Each number is 200 + 40 x the weight over its row's rms, rounded and kept within 0 to 999. Layers, rows and columns count from 0. The size before them is the row's rms in percent of the matrix's.

# v: layer 5 attention value, 96x64, rms 0.225, rows 37-63, columns 0-63
# o: layer 5 attention output (transposed), 96x64, rms 0.2, rows 37-63, columns 0-63
# q: layer 5 attention query, 96x64, rms 0.285, rows 64-89, columns 0-63
# k: layer 5 attention key, 96x64, rms 0.251, rows 64-88, columns 0-63
v37,087,206,201,120,130,211,194,213,215,230,184,191,237,242,221,216,253,209,179,178,256,150,160,183,134,220,203,186,147,253,223,216,150,183,140,191,232,228,153,285,141,220,197,151,196,176,245,290,228,209,187,220,107,226,115,215,209,188,274,201,140,186,202,183,211
o37,114,142,209,172,239,232,134,143,210,233,191,207,223,237,180,174,231,161,242,164,255,188,126,200,206,232,205,232,157,242,191,221,139,170,224,197,153,225,201,232,196,210,266,148,265,173,209,220,222,214,211,253,194,223,178,278,215,199,214,159,146,354,229,204,236
v38,086,172,165,188,132,180,132,141,183,214,142,188,235,230,216,230,230,185,143,214,198,112,211,170,109,198,202,154,196,138,250,127,185,170,210,133,178,254,169,223,164,202,282,194,176,118,215,199,234,192,196,130,179,242,192,189,256,215,204,173,177,176,264,192,215
o38,115,217,239,219,164,162,96,250,124,202,223,199,215,194,128,186,225,162,239,202,204,185,207,118,222,179,180,144,265,220,237,171,168,176,204,127,151,170,254,169,182,188,228,180,193,207,135,158,256,240,176,194,247,231,143,211,272,186,185,195,174,277,225,139,193
v39,086,265,213,179,159,229,239,301,246,269,223,213,210,239,162,191,196,196,175,182,220,226,191,201,131,222,181,205,199,180,195,161,182,287,221,179,247,177,223,143,315,194,223,177,140,184,251,175,188,220,227,122,204,134,146,237,240,173,243,208,235,192,140,228,191
o39,108,204,220,217,124,224,167,233,278,240,144,219,178,268,179,254,187,198,206,159,186,218,142,260,137,181,218,219,209,201,190,201,182,191,198,212,183,162,157,158,299,183,253,190,200,223,213,222,204,252,214,175,293,206,192,292,255,275,226,213,219,165,154,270,199
v40,085,177,170,81,198,183,250,207,196,226,274,183,187,169,153,203,180,202,185,236,231,212,186,198,94,193,153,197,194,176,226,194,148,157,174,212,221,270,99,241,242,180,232,150,126,223,197,290,198,164,177,153,234,206,215,164,207,208,194,139,167,182,183,171,182
o40,112,254,169,143,230,268,164,187,211,206,276,181,179,189,177,210,211,214,188,212,224,190,159,271,133,190,129,257,236,161,194,232,203,179,178,173,221,231,255,202,229,218,209,223,189,234,138,208,187,206,136,232,223,208,311,148,271,152,183,129,173,258,215,132,185
v41,086,148,207,231,157,116,178,247,287,224,199,105,212,260,261,203,178,214,144,202,201,150,209,219,252,225,237,185,215,258,256,147,206,245,188,259,182,170,176,255,152,233,114,257,215,179,156,199,161,188,245,177,240,214,176,177,174,156,176,233,219,164,185,192,224
o41,115,141,156,203,213,142,147,248,226,177,195,154,180,238,273,180,216,174,238,94,215,167,237,216,219,212,210,222,162,312,200,185,157,174,224,251,246,136,234,153,170,205,177,156,181,157,205,187,199,235,253,189,256,165,213,163,150,234,193,168,264,229,178,151,243
v42,122,165,200,254,140,177,277,239,193,158,232,220,226,302,179,219,264,162,174,179,198,286,130,205,205,204,178,162,222,196,221,246,160,247,196,196,229,203,238,160,138,203,252,242,175,233,203,268,241,188,160,136,201,191,204,215,167,213,179,104,236,198,158,153,168
o42,111,140,231,192,156,261,148,213,165,210,185,135,145,203,198,213,205,203,161,176,200,255,162,199,193,237,210,193,270,330,181,262,208,160,142,199,171,226,226,219,251,190,159,204,251,215,129,177,227,222,177,212,261,200,198,211,167,176,267,152,156,196,202,264,274
v43,100,247,196,210,225,231,169,110,226,202,269,238,165,223,227,189,232,213,243,256,249,218,220,178,175,190,187,205,201,199,168,172,228,255,205,152,95,185,67,189,151,161,204,258,153,135,196,152,239,247,184,155,145,189,173,173,155,190,187,247,194,209,219,205,178
o43,112,241,208,202,213,197,193,165,259,212,242,250,209,192,166,248,183,230,246,222,245,237,285,191,216,155,148,219,204,219,197,206,193,289,199,172,277,108,196,233,178,191,220,206,192,169,215,172,189,248,192,160,182,152,211,252,197,263,225,259,204,316,247,271,155
v44,088,201,211,162,232,179,180,262,226,197,198,173,215,140,304,81,206,205,204,252,230,172,258,210,240,220,248,196,231,130,178,212,119,160,189,206,271,201,258,205,171,178,107,233,170,176,233,215,227,172,208,251,162,198,164,194,212,199,176,118,185,187,179,190,214
o44,104,257,181,185,212,211,168,269,260,234,169,190,213,228,186,149,240,117,194,228,234,156,307,245,177,215,216,217,210,105,232,160,158,132,255,229,213,216,242,245,195,215,201,180,205,144,213,253,194,101,209,244,227,172,168,202,198,219,192,245,249,148,188,229,209
v45,078,146,213,158,206,222,201,283,228,152,213,259,110,225,173,229,175,216,133,245,214,194,207,193,253,180,224,208,201,150,185,282,234,230,142,202,236,250,229,147,256,239,183,230,162,244,220,199,162,197,239,142,232,195,216,182,232,138,254,128,166,173,170,132,238
o45,108,243,160,140,163,251,199,192,186,154,255,244,164,241,232,126,111,160,180,214,185,198,160,217,228,179,229,240,236,195,189,167,265,146,212,319,159,167,194,205,237,211,130,175,174,194,232,179,148,211,161,232,181,178,232,196,228,189,225,150,167,198,146,134,252
v46,082,232,161,168,242,247,112,178,265,155,246,178,167,261,164,207,184,216,184,199,172,222,212,204,200,229,315,148,219,130,184,199,239,251,224,166,238,198,222,160,206,91,81,173,221,179,154,193,205,205,244,195,186,197,196,207,157,234,189,199,200,215,177,236,220
o46,106,140,220,166,233,225,191,214,193,175,219,190,145,239,188,221,192,144,339,186,193,185,216,273,199,195,215,154,258,212,206,162,214,162,214,166,260,240,213,226,228,160,143,156,92,112,211,192,198,177,210,163,146,203,192,252,161,172,188,247,218,187,238,217,249
v47,077,176,173,106,275,141,202,126,201,227,234,157,213,193,143,204,208,214,244,171,153,130,233,204,239,209,205,160,214,181,140,277,224,141,144,189,165,140,193,159,170,193,249,238,293,229,188,224,219,187,186,228,163,230,213,219,239,177,142,209,217,239,212,255,151
o47,112,219,191,199,269,153,212,225,214,165,200,231,219,217,153,197,244,184,209,216,189,154,208,162,165,199,156,208,189,149,162,245,194,170,61,191,267,207,192,202,122,210,180,210,229,143,219,184,252,156,217,239,141,169,209,254,171,149,265,224,271,147,267,203,150
v48,084,243,162,214,233,212,104,161,231,205,213,188,176,165,175,214,158,205,143,186,190,228,224,224,263,215,186,216,103,216,227,163,240,266,254,146,256,229,156,195,222,119,171,201,271,190,250,158,277,192,254,232,175,182,112,176,156,215,188,219,199,212,244,204,219
o48,096,172,193,185,217,194,175,208,163,164,163,228,238,165,221,223,204,208,272,208,244,184,172,366,206,152,179,219,153,151,322,188,217,199,186,169,256,218,155,185,193,192,160,175,172,203,216,225,242,208,262,154,178,188,160,218,157,172,209,267,197,234,244,163,210
v49,098,220,244,176,209,225,233,231,189,176,199,251,132,170,137,201,226,167,181,277,221,235,204,194,200,228,234,187,224,229,211,232,251,177,266,226,279,211,247,150,209,151,139,195,297,219,224,124,150,287,219,260,175,162,164,221,210,267,190,243,180,244,186,226,224
o49,118,213,232,220,202,243,226,233,177,159,148,245,71,180,211,224,182,206,203,232,207,234,225,269,268,225,297,247,246,177,230,210,200,151,181,206,162,172,198,173,228,170,232,149,212,198,201,203,193,153,191,197,158,232,134,293,103,172,166,216,171,217,226,236,198
v50,086,257,193,145,167,246,166,233,101,205,235,180,159,201,184,268,263,220,225,192,209,219,198,220,158,205,172,148,246,185,228,274,116,163,275,233,174,198,240,239,242,233,207,229,264,183,208,131,232,222,118,236,162,261,209,168,257,200,194,190,177,187,194,232,207
o50,115,174,184,227,218,148,173,232,177,199,237,165,179,209,158,190,240,252,222,221,195,176,190,250,248,219,298,218,210,175,176,228,210,232,180,155,144,202,224,203,179,253,196,238,238,103,226,159,198,173,102,283,165,226,234,158,226,275,218,192,159,259,214,289,188
v51,133,145,232,250,207,225,214,218,200,142,326,211,271,219,190,177,210,190,128,178,231,257,214,227,154,209,221,194,239,178,170,237,263,126,210,219,175,177,152,204,177,299,203,185,210,180,204,186,255,173,187,191,216,240,210,187,120,169,196,190,205,190,98,151,211
o51,099,240,200,133,163,175,177,221,190,311,252,188,206,175,267,192,191,228,244,205,177,238,253,256,203,251,171,181,163,269,126,231,202,198,196,216,232,194,211,185,238,189,224,204,287,186,222,244,229,196,182,165,227,222,215,187,206,120,299,179,215,119,183,144,170
v52,081,239,210,231,246,274,192,155,140,190,251,134,114,159,208,140,205,203,220,140,225,223,222,242,227,240,261,202,187,173,233,193,226,200,224,219,226,229,239,116,233,161,150,139,235,229,160,216,250,225,122,211,275,170,189,187,203,251,143,152,193,205,211,157,179
o52,101,232,246,216,238,223,258,199,186,186,206,177,212,172,167,217,228,207,207,244,190,177,225,361,245,236,235,171,199,174,209,169,234,199,241,164,239,229,230,231,179,190,189,178,234,152,142,145,209,197,127,152,186,207,176,142,211,163,196,217,198,72,197,138,206
v53,151,184,195,198,212,212,185,153,107,193,156,224,226,211,172,285,152,235,162,183,203,168,218,249,189,222,195,177,267,256,191,145,217,188,155,192,183,147,272,248,234,186,243,182,158,144,295,140,230,177,180,127,171,170,295,191,253,214,196,198,217,248,189,211,221
o53,083,222,217,194,184,167,181,200,212,226,193,161,205,172,204,286,194,271,167,159,130,199,212,195,170,178,194,240,209,282,193,131,202,248,160,127,152,246,235,173,178,170,206,118,233,131,220,244,278,157,187,222,193,153,197,215,154,179,231,262,205,127,224,128,200
v54,086,257,191,136,177,175,143,168,184,132,167,150,270,221,227,245,205,198,179,210,228,183,203,224,248,190,204,203,126,235,189,207,140,110,156,196,219,191,257,253,136,169,178,217,214,243,242,171,175,222,182,233,225,212,225,170,178,109,169,228,259,217,211,267,116
o54,108,137,193,140,222,219,138,216,166,135,145,203,230,228,224,185,210,190,195,184,198,197,229,205,180,193,182,240,109,167,179,193,196,216,162,149,233,193,257,179,145,137,221,215,188,129,206,204,219,189,215,260,155,152,194,151,87,215,182,213,198,255,101,254,254
v55,103,214,201,232,173,198,136,167,128,264,199,121,160,220,172,209,232,211,212,226,277,161,220,187,197,188,167,204,184,311,156,176,178,280,207,125,218,212,139,227,148,169,247,183,213,197,278,214,254,224,226,186,205,162,166,195,140,236,222,207,180,194,186,118,172
o55,119,207,240,183,196,250,111,177,279,171,247,222,224,196,193,295,228,277,196,249,262,174,160,228,257,173,202,185,201,269,240,224,229,193,222,182,218,187,173,204,179,137,233,145,263,200,246,219,246,223,216,223,220,131,177,245,165,235,152,182,235,248,259,161,183
v56,084,213,200,199,170,218,232,191,281,223,110,222,211,121,294,245,105,168,193,153,195,149,194,203,199,237,240,250,173,203,225,220,128,242,222,226,210,268,153,243,181,236,173,182,256,147,244,227,210,235,186,103,211,174,207,210,194,220,228,164,213,206,219,224,234
o56,118,206,179,193,148,176,238,113,203,227,146,203,272,188,278,142,263,158,193,176,194,226,224,218,195,163,283,286,198,173,239,186,141,198,194,170,116,242,212,241,210,243,217,160,165,227,128,186,186,226,219,167,265,211,245,232,163,177,172,147,171,177,155,193,209
v57,065,140,159,195,205,242,159,255,238,220,274,211,143,231,193,281,126,183,180,236,260,222,168,155,153,177,239,120,189,211,261,308,209,226,138,233,195,219,195,231,198,197,250,248,132,204,195,186,205,203,211,183,172,231,205,201,178,153,215,219,251,119,206,202,190
o57,096,138,138,185,215,242,200,225,167,198,288,186,141,298,168,213,134,161,230,221,258,232,157,198,195,170,216,173,189,189,233,296,212,241,213,239,189,180,179,138,257,195,175,218,187,272,124,140,165,220,163,175,230,206,239,221,170,215,202,180,186,119,178,196,205
v58,084,210,220,129,241,247,270,158,249,180,225,215,197,180,208,198,202,181,188,192,123,207,174,199,164,167,183,182,236,190,213,267,253,74,168,188,166,237,147,133,152,166,207,257,152,197,105,206,218,228,173,215,218,248,257,203,213,221,132,199,200,261,186,220,224
o58,107,251,219,173,269,164,247,214,162,177,190,236,145,141,213,200,179,136,240,204,166,254,282,173,212,221,141,189,219,148,171,243,238,188,129,224,179,274,172,226,225,202,197,257,159,212,134,188,191,206,159,230,175,226,260,221,160,173,276,196,172,255,165,167,125
v59,088,206,207,225,150,251,170,209,247,202,282,170,228,207,247,250,220,205,247,157,207,216,257,199,232,200,148,223,137,235,147,146,204,245,176,203,211,210,140,164,304,140,268,185,251,192,268,163,271,247,207,232,196,217,216,203,124,178,157,230,225,186,224,234,174
o59,120,197,240,196,204,194,211,156,164,198,180,210,181,283,260,209,208,284,214,259,255,199,196,260,231,204,141,159,197,172,171,214,203,263,186,130,166,148,103,190,235,184,229,172,212,195,186,275,190,281,189,220,255,194,194,215,204,201,190,267,234,113,189,252,152
v60,088,186,212,273,176,224,159,189,161,128,172,203,193,104,158,209,207,182,222,301,228,205,203,228,313,205,281,198,158,194,215,185,220,195,284,239,228,215,194,159,189,265,251,183,249,237,169,154,225,164,226,244,198,185,229,184,238,255,157,194,240,191,194,232,210
o60,107,176,211,229,118,183,193,207,150,162,217,191,208,119,186,138,143,240,175,312,206,245,212,240,254,245,258,225,218,176,225,196,203,209,203,188,195,222,216,139,196,175,208,175,217,207,177,149,191,170,254,170,179,192,207,111,258,180,152,233,173,86,175,166,173
v61,171,196,258,287,192,181,207,226,216,206,223,279,192,155,196,236,203,241,238,253,241,285,174,150,209,237,190,191,199,203,156,255,245,245,203,243,184,178,195,155,206,156,210,180,181,222,123,136,195,163,253,139,242,246,216,148,202,252,134,221,204,230,126,159,254
o61,022,203,259,242,214,230,191,138,159,177,214,194,161,187,228,193,193,235,176,136,241,146,216,213,224,197,285,209,164,162,228,202,270,216,221,130,72,234,219,204,231,234,267,249,233,243,172,166,218,233,139,183,178,276,209,205,160,188,238,240,183,231,172,258,223
v62,078,274,203,259,223,256,193,165,190,167,170,191,196,161,193,218,158,164,241,168,264,260,227,192,186,255,302,216,182,290,208,192,215,152,205,195,179,198,165,210,214,170,217,170,220,154,124,246,162,160,248,202,259,204,105,182,172,151,243,190,184,195,228,162,130
o62,115,180,195,144,190,213,268,129,203,219,220,224,248,161,200,174,239,125,219,198,244,190,214,257,162,244,236,170,145,241,203,170,196,217,240,154,271,190,194,124,201,133,197,247,201,241,152,189,247,170,141,77,195,172,210,199,202,155,175,221,207,269,241,211,180
v63,086,222,216,194,222,183,242,235,129,254,161,178,195,116,183,228,224,179,148,189,218,229,165,191,286,236,231,194,138,187,224,218,187,230,232,302,197,141,209,185,173,205,184,229,239,144,232,172,257,179,171,216,162,241,126,184,208,167,162,302,239,156,248,240,181
o63,118,152,189,286,218,192,247,201,177,266,214,233,263,196,177,212,209,182,247,200,213,216,119,236,227,210,268,280,134,145,203,231,171,213,185,191,199,155,200,154,201,246,185,146,225,204,150,193,228,170,194,181,243,188,166,112,141,222,230,265,207,274,204,263,147
q64,041,183,237,227,180,218,204,150,109,212,202,248,222,169,180,201,238,176,256,180,289,186,204,196,117,170,166,193,230,173,205,199,177,283,311,189,207,160,125,229,162,193,206,194,159,159,118,201,202,175,208,231,213,188,195,184,172,262,173,196,308,214,225,186,203
k64,076,216,172,293,153,187,188,231,209,208,187,210,172,237,190,164,218,229,248,163,124,222,189,190,232,221,146,184,209,227,194,168,267,189,123,219,232,257,129,172,201,164,169,237,213,198,206,267,223,202,102,187,133,212,265,192,283,232,248,251,132,191,200,170,181
q65,047,132,130,186,200,216,140,206,169,249,198,154,149,257,125,114,222,275,163,219,182,288,177,196,175,178,243,210,177,141,212,211,255,186,125,221,211,221,218,251,231,250,135,230,181,187,220,203,168,235,212,245,220,244,217,261,213,192,189,168,185,199,134,160,195
k65,074,205,168,191,183,236,193,193,154,177,263,185,284,146,205,282,167,192,237,204,222,222,253,206,288,200,167,195,176,143,273,197,237,161,260,282,212,133,216,225,238,233,222,198,234,257,223,166,189,252,177,153,230,218,231,255,212,161,244,181,183,238,285,205,217
q66,061,171,169,193,190,208,213,175,141,226,266,201,187,150,185,110,182,235,190,159,212,265,197,236,284,205,235,210,238,193,144,308,214,228,126,251,140,262,253,256,245,200,215,256,201,236,208,243,190,214,226,243,142,200,183,243,181,198,231,197,136,193,168,190,213
k66,046,191,210,254,220,214,265,257,146,126,158,217,221,181,186,297,175,212,169,205,239,162,200,239,171,219,147,161,152,207,242,161,169,265,223,219,207,191,240,302,162,218,193,159,255,221,227,196,180,191,184,155,252,175,166,201,148,192,235,126,162,195,229,275,245
q67,050,224,191,237,255,219,175,254,166,258,225,114,150,195,187,166,259,222,215,231,251,261,224,213,281,125,270,223,158,109,153,244,244,151,187,257,223,178,193,216,156,238,220,223,217,235,223,246,212,256,181,194,233,190,170,244,207,212,189,138,194,215,166,247,203
k67,060,235,193,214,184,162,143,202,223,160,208,227,182,212,217,247,146,173,258,161,247,176,173,176,163,226,141,169,203,235,227,251,203,200,201,235,182,274,225,230,200,235,103,222,125,148,244,240,248,149,239,256,228,153,201,205,166,228,206,214,82,160,236,249,170
q68,054,205,121,186,225,172,170,270,136,213,229,187,208,224,191,147,216,168,203,242,189,266,227,230,212,227,209,152,220,74,131,253,256,180,157,249,221,252,270,205,159,224,202,219,185,227,240,283,207,243,128,178,190,194,185,235,202,174,223,165,156,172,167,187,186
k68,116,130,220,174,213,242,213,153,233,210,142,239,265,189,253,274,168,198,250,225,339,209,193,205,227,187,219,169,184,177,191,196,200,245,246,164,157,177,211,265,230,244,177,152,163,256,165,158,204,191,165,179,220,220,179,215,192,161,163,194,272,226,235,249,275
q69,068,232,226,202,125,154,195,171,185,178,129,177,154,222,290,183,249,196,102,275,183,180,204,146,205,149,264,227,137,128,188,158,196,197,193,142,233,271,165,215,145,199,240,219,174,230,224,220,210,175,254,167,168,226,177,148,222,181,153,219,211,225,180,241,225
k69,055,205,286,184,200,172,198,149,211,198,133,163,168,181,276,252,221,226,284,243,206,208,194,133,137,233,226,197,210,207,205,222,212,188,151,173,207,207,140,251,287,168,169,201,163,206,192,145,260,152,222,168,172,299,184,155,166,197,140,206,158,257,217,208,200
q70,043,199,285,144,257,226,161,187,250,171,241,262,134,180,207,239,171,236,216,171,112,214,175,190,112,196,222,199,250,260,217,168,160,172,219,176,200,204,112,216,207,157,184,136,162,192,218,165,201,165,228,166,225,255,177,132,186,187,215,262,181,236,228,135,194
k70,081,270,160,135,182,231,236,246,167,256,252,190,228,207,263,221,161,207,203,243,214,195,323,246,205,169,189,228,170,170,260,171,190,125,264,242,170,157,201,254,193,221,156,198,238,169,200,165,137,207,222,223,218,144,139,224,204,182,211,224,224,184,178,260,261
q71,082,250,206,219,231,160,143,152,243,250,326,230,178,161,277,172,233,221,206,265,186,211,209,165,249,175,288,200,120,212,216,212,192,199,201,268,193,207,170,183,272,222,205,183,211,203,186,109,210,189,238,193,214,206,145,180,245,213,211,254,150,219,171,212,166
k71,086,272,174,169,126,207,124,202,255,227,223,171,180,253,201,215,213,186,241,254,190,204,276,209,171,225,226,226,152,145,242,223,233,200,238,173,180,200,198,217,212,301,193,232,204,222,227,199,147,246,195,223,146,251,175,235,233,130,149,180,129,172,158,289,218
q72,058,190,141,206,220,191,238,263,189,239,286,255,219,278,178,160,195,179,199,162,206,203,229,165,281,169,253,152,175,249,186,256,239,269,167,177,219,215,159,257,186,203,240,272,187,213,318,190,183,167,246,181,236,188,213,211,187,180,197,185,171,229,193,172,273
k72,067,144,200,267,227,189,138,109,249,181,162,229,202,174,212,126,262,213,198,216,227,156,191,196,155,209,192,204,220,186,244,269,208,257,184,99,207,209,264,175,231,185,177,182,155,157,140,243,163,151,155,194,220,204,172,157,242,292,141,206,202,204,184,171,209
q73,047,154,233,200,137,203,223,261,263,159,192,179,204,213,181,228,200,221,183,151,218,123,153,211,260,239,222,216,190,171,173,103,122,151,255,151,290,146,211,177,225,171,223,185,234,204,169,163,277,155,235,124,227,185,193,186,192,216,204,219,255,169,162,194,235
k73,054,180,255,225,186,124,174,281,268,160,209,178,168,239,184,234,184,110,241,282,165,223,106,202,212,191,184,192,190,256,136,166,198,250,160,221,244,259,189,208,225,210,179,254,214,191,176,240,187,201,249,218,148,156,212,169,115,225,177,185,220,202,247,163,197
q74,053,229,234,274,212,203,188,253,222,153,175,184,177,309,252,197,216,164,234,240,234,246,173,208,127,204,187,213,171,219,165,194,219,138,294,202,202,187,207,174,203,204,109,158,157,196,139,165,199,230,247,131,189,205,129,207,248,252,156,225,183,191,196,245,148
k74,135,229,226,264,176,174,227,253,230,219,195,231,195,207,182,278,149,208,202,215,184,214,116,136,182,122,202,216,174,225,144,204,207,178,149,248,239,121,182,189,193,169,198,296,246,185,184,223,127,274,188,172,210,195,246,234,146,231,160,247,273,178,227,165,198
q75,069,227,230,186,130,185,199,248,241,196,146,321,179,222,249,155,205,205,155,207,237,179,217,194,219,253,191,187,260,284,206,167,224,168,268,198,252,291,206,136,256,213,180,233,215,234,133,156,167,172,154,145,251,222,178,171,237,205,217,200,163,197,187,204,223
k75,047,207,218,216,158,136,135,226,101,149,187,190,138,236,241,243,252,148,226,260,107,222,131,191,157,204,249,185,219,152,160,170,203,193,183,211,202,259,173,232,242,243,225,255,174,206,228,227,238,158,200,190,235,215,167,139,157,199,161,161,149,253,167,190,194
q76,069,154,267,165,177,136,195,243,147,113,168,265,198,194,191,176,210,222,124,163,162,157,226,174,238,232,147,218,258,222,209,131,262,217,247,245,194,265,156,209,291,195,132,183,195,134,188,202,212,215,204,163,169,222,219,168,204,219,185,227,137,213,175,211,248
k76,043,232,216,144,236,201,197,229,165,147,217,228,160,216,216,258,224,218,217,221,87,145,180,181,179,229,248,226,228,185,132,218,181,128,152,162,183,254,126,229,250,174,238,224,219,212,226,213,240,197,215,163,245,188,150,100,198,233,194,158,182,229,135,128,211
q77,071,180,197,211,127,214,249,161,234,185,206,284,182,219,249,145,225,227,181,194,257,154,190,191,245,196,179,230,178,275,233,195,240,168,229,289,201,238,192,161,234,153,285,216,166,203,155,173,147,156,217,158,159,195,210,184,224,279,118,212,172,230,123,211,223
k77,104,151,184,197,202,137,210,279,125,209,185,137,188,208,203,231,196,192,205,191,192,225,198,163,205,239,179,233,145,222,251,188,147,221,203,288,195,310,158,199,162,171,149,251,187,149,252,239,236,128,244,222,233,209,155,196,169,170,167,169,126,184,187,175,129
q78,084,205,208,250,242,235,258,151,218,218,180,165,236,205,142,208,228,148,265,99,231,237,224,294,190,191,166,202,179,244,191,195,186,239,245,163,194,93,231,227,177,215,133,212,215,209,196,188,169,241,189,241,234,156,182,260,184,180,203,256,249,154,269,211,157
k78,052,180,144,214,240,220,214,168,213,284,234,219,308,179,167,159,160,134,187,187,194,217,258,260,223,159,193,193,192,233,226,228,173,190,240,206,201,162,202,209,171,180,162,189,202,166,123,215,219,245,188,230,158,154,241,316,161,250,216,216,266,183,285,216,196
q79,079,195,203,212,200,261,180,224,194,216,167,160,200,157,247,179,155,185,157,188,179,136,157,199,195,153,188,184,169,70,246,172,144,128,271,287,222,201,182,207,214,214,201,212,197,229,226,155,243,203,192,158,196,127,184,194,284,157,191,196,114,206,211,139,229
k79,104,206,148,246,190,167,158,264,215,135,234,184,212,212,188,132,226,181,137,135,103,182,166,217,217,183,206,177,224,216,236,205,188,208,110,272,232,207,183,187,141,202,200,206,272,181,235,277,195,225,218,272,205,192,191,166,211,211,223,161,125,167,206,174,112
q80,091,194,185,154,249,229,199,164,192,241,216,198,125,161,229,207,181,189,213,202,87,248,215,214,169,174,262,155,152,187,228,262,141,179,226,145,198,164,157,214,108,202,164,245,129,191,153,200,242,232,195,219,150,227,219,207,184,167,286,264,198,206,208,144,158
k80,085,250,162,239,234,176,246,185,234,227,290,198,194,109,270,170,200,225,162,188,251,257,213,196,203,136,158,139,195,178,243,238,169,128,241,198,268,131,225,248,216,179,206,205,252,204,189,263,172,215,222,187,267,169,166,249,176,204,218,208,150,199,267,173,194
q81,107,211,125,315,217,268,186,222,213,222,257,176,247,193,112,148,202,183,211,194,246,191,239,234,199,171,191,153,221,129,291,185,188,238,183,197,140,187,179,159,163,219,225,202,211,201,158,180,277,219,234,176,214,141,180,227,204,263,209,243,251,183,241,151,192
k81,094,195,149,198,184,204,188,245,164,180,278,153,258,228,163,188,179,149,150,234,246,181,162,188,297,186,152,129,211,215,179,190,153,245,259,132,232,171,219,184,198,209,184,190,233,189,199,197,188,239,241,160,204,154,247,263,173,226,151,207,231,167,298,132,143
q82,163,247,216,142,124,127,242,145,207,162,142,172,199,205,233,162,254,236,150,235,180,169,208,186,179,260,219,258,224,207,161,154,238,150,132,126,189,269,211,217,211,200,223,172,203,131,260,265,207,164,186,211,212,230,204,169,240,206,184,198,162,233,137,189,272
k82,103,254,223,183,167,227,176,253,163,158,144,238,177,274,210,247,228,176,215,285,101,228,253,172,169,237,176,264,170,162,180,193,175,265,238,182,196,217,231,192,187,231,197,227,140,182,235,236,200,138,251,145,230,261,145,174,209,182,182,192,153,217,142,238,250
q83,105,145,213,176,118,160,199,172,233,237,193,180,206,249,297,261,216,234,140,179,239,169,184,176,235,199,158,243,194,209,177,230,215,157,218,232,179,244,253,167,198,182,93,236,216,182,215,147,84,230,206,209,209,192,175,190,206,224,212,227,151,212,110,177,241
k83,086,221,281,224,96,193,185,248,127,179,134,182,193,295,207,253,245,213,182,222,156,201,183,139,186,212,238,267,194,213,233,221,217,227,268,258,183,214,157,227,206,166,218,229,188,209,196,190,191,170,219,247,269,243,155,151,187,227,176,183,207,234,110,213,238
q84,104,160,224,186,124,127,226,148,147,183,225,170,199,208,158,160,223,245,194,214,157,195,200,191,233,265,202,243,248,180,158,153,271,123,228,124,168,216,122,280,225,243,192,122,259,122,192,237,203,203,172,206,179,198,204,153,203,175,203,190,161,231,176,193,227
k84,136,200,196,220,154,118,178,191,203,124,125,131,265,120,222,201,232,168,113,191,131,197,226,185,302,226,243,291,144,186,243,194,207,178,182,218,215,206,172,178,226,238,229,196,209,145,196,276,165,200,220,211,211,248,164,214,210,167,192,187,185,183,193,193,159
q85,163,169,192,207,264,239,145,226,188,161,303,235,208,171,168,227,142,176,249,173,292,230,191,222,163,161,226,157,225,271,213,234,148,176,289,246,234,181,194,204,250,229,210,213,194,243,131,145,171,200,218,156,172,200,210,233,161,217,221,187,238,176,215,272,139
k85,135,227,152,260,255,225,148,150,224,175,304,187,149,132,265,162,128,229,180,178,193,139,215,219,263,212,228,252,137,197,191,220,231,115,206,160,183,214,241,197,219,170,211,164,211,145,203,215,187,180,203,159,200,173,200,202,201,206,280,240,154,210,161,268,225
q86,122,274,248,221,148,165,207,195,251,206,209,153,229,182,210,189,261,292,174,174,230,196,249,132,226,236,205,255,206,199,210,183,287,199,176,174,155,195,255,196,276,190,229,196,209,137,253,143,189,181,183,200,239,203,144,144,281,199,169,183,173,254,163,207,268
k86,063,268,226,258,159,179,229,178,226,171,243,187,254,223,226,181,220,276,260,167,170,150,189,228,194,272,188,264,182,220,237,174,270,231,265,288,125,213,219,229,194,270,178,240,219,193,207,166,184,193,227,207,229,204,195,156,173,142,138,173,206,196,127,187,256
q87,102,252,220,183,134,162,222,154,315,263,196,151,182,261,200,210,157,197,254,193,226,211,290,217,105,204,239,189,177,207,209,184,207,163,221,240,267,174,206,133,228,177,254,217,152,227,135,184,186,189,203,190,194,193,153,214,250,211,212,109,188,210,169,202,231
k87,139,223,160,239,201,192,150,312,203,198,198,182,236,296,215,161,207,207,217,204,177,180,239,190,202,179,160,230,124,158,233,220,250,283,218,215,223,184,185,249,265,198,146,266,164,185,143,267,139,211,127,207,197,173,196,201,222,226,187,217,197,184,241,149,124
q88,116,237,181,199,130,165,219,250,168,158,195,169,287,189,186,132,211,251,222,226,100,273,202,138,136,229,209,228,221,162,206,200,201,144,188,111,154,223,156,228,202,190,264,171,151,140,246,237,194,149,198,180,226,224,240,181,162,165,174,159,186,220,175,177,220
k88,083,241,213,145,192,213,187,297,201,97,270,199,227,229,214,231,138,224,233,303,156,198,221,187,170,199,206,225,164,185,222,236,194,175,306,226,163,214,240,239,227,248,188,241,214,207,247,211,167,185,255,188,211,182,193,239,157,127,167,226,188,215,163,241,250
q89,130,180,176,230,231,242,256,182,201,183,260,214,221,218,173,253,129,175,235,166,295,221,194,143,241,162,166,171,190,234,257,178,209,266,247,161,181,153,242,223,216,196,210,269,183,231,138,147,228,192,110,255,222,171,239,223,198,163,161,211,259,166,258,241,172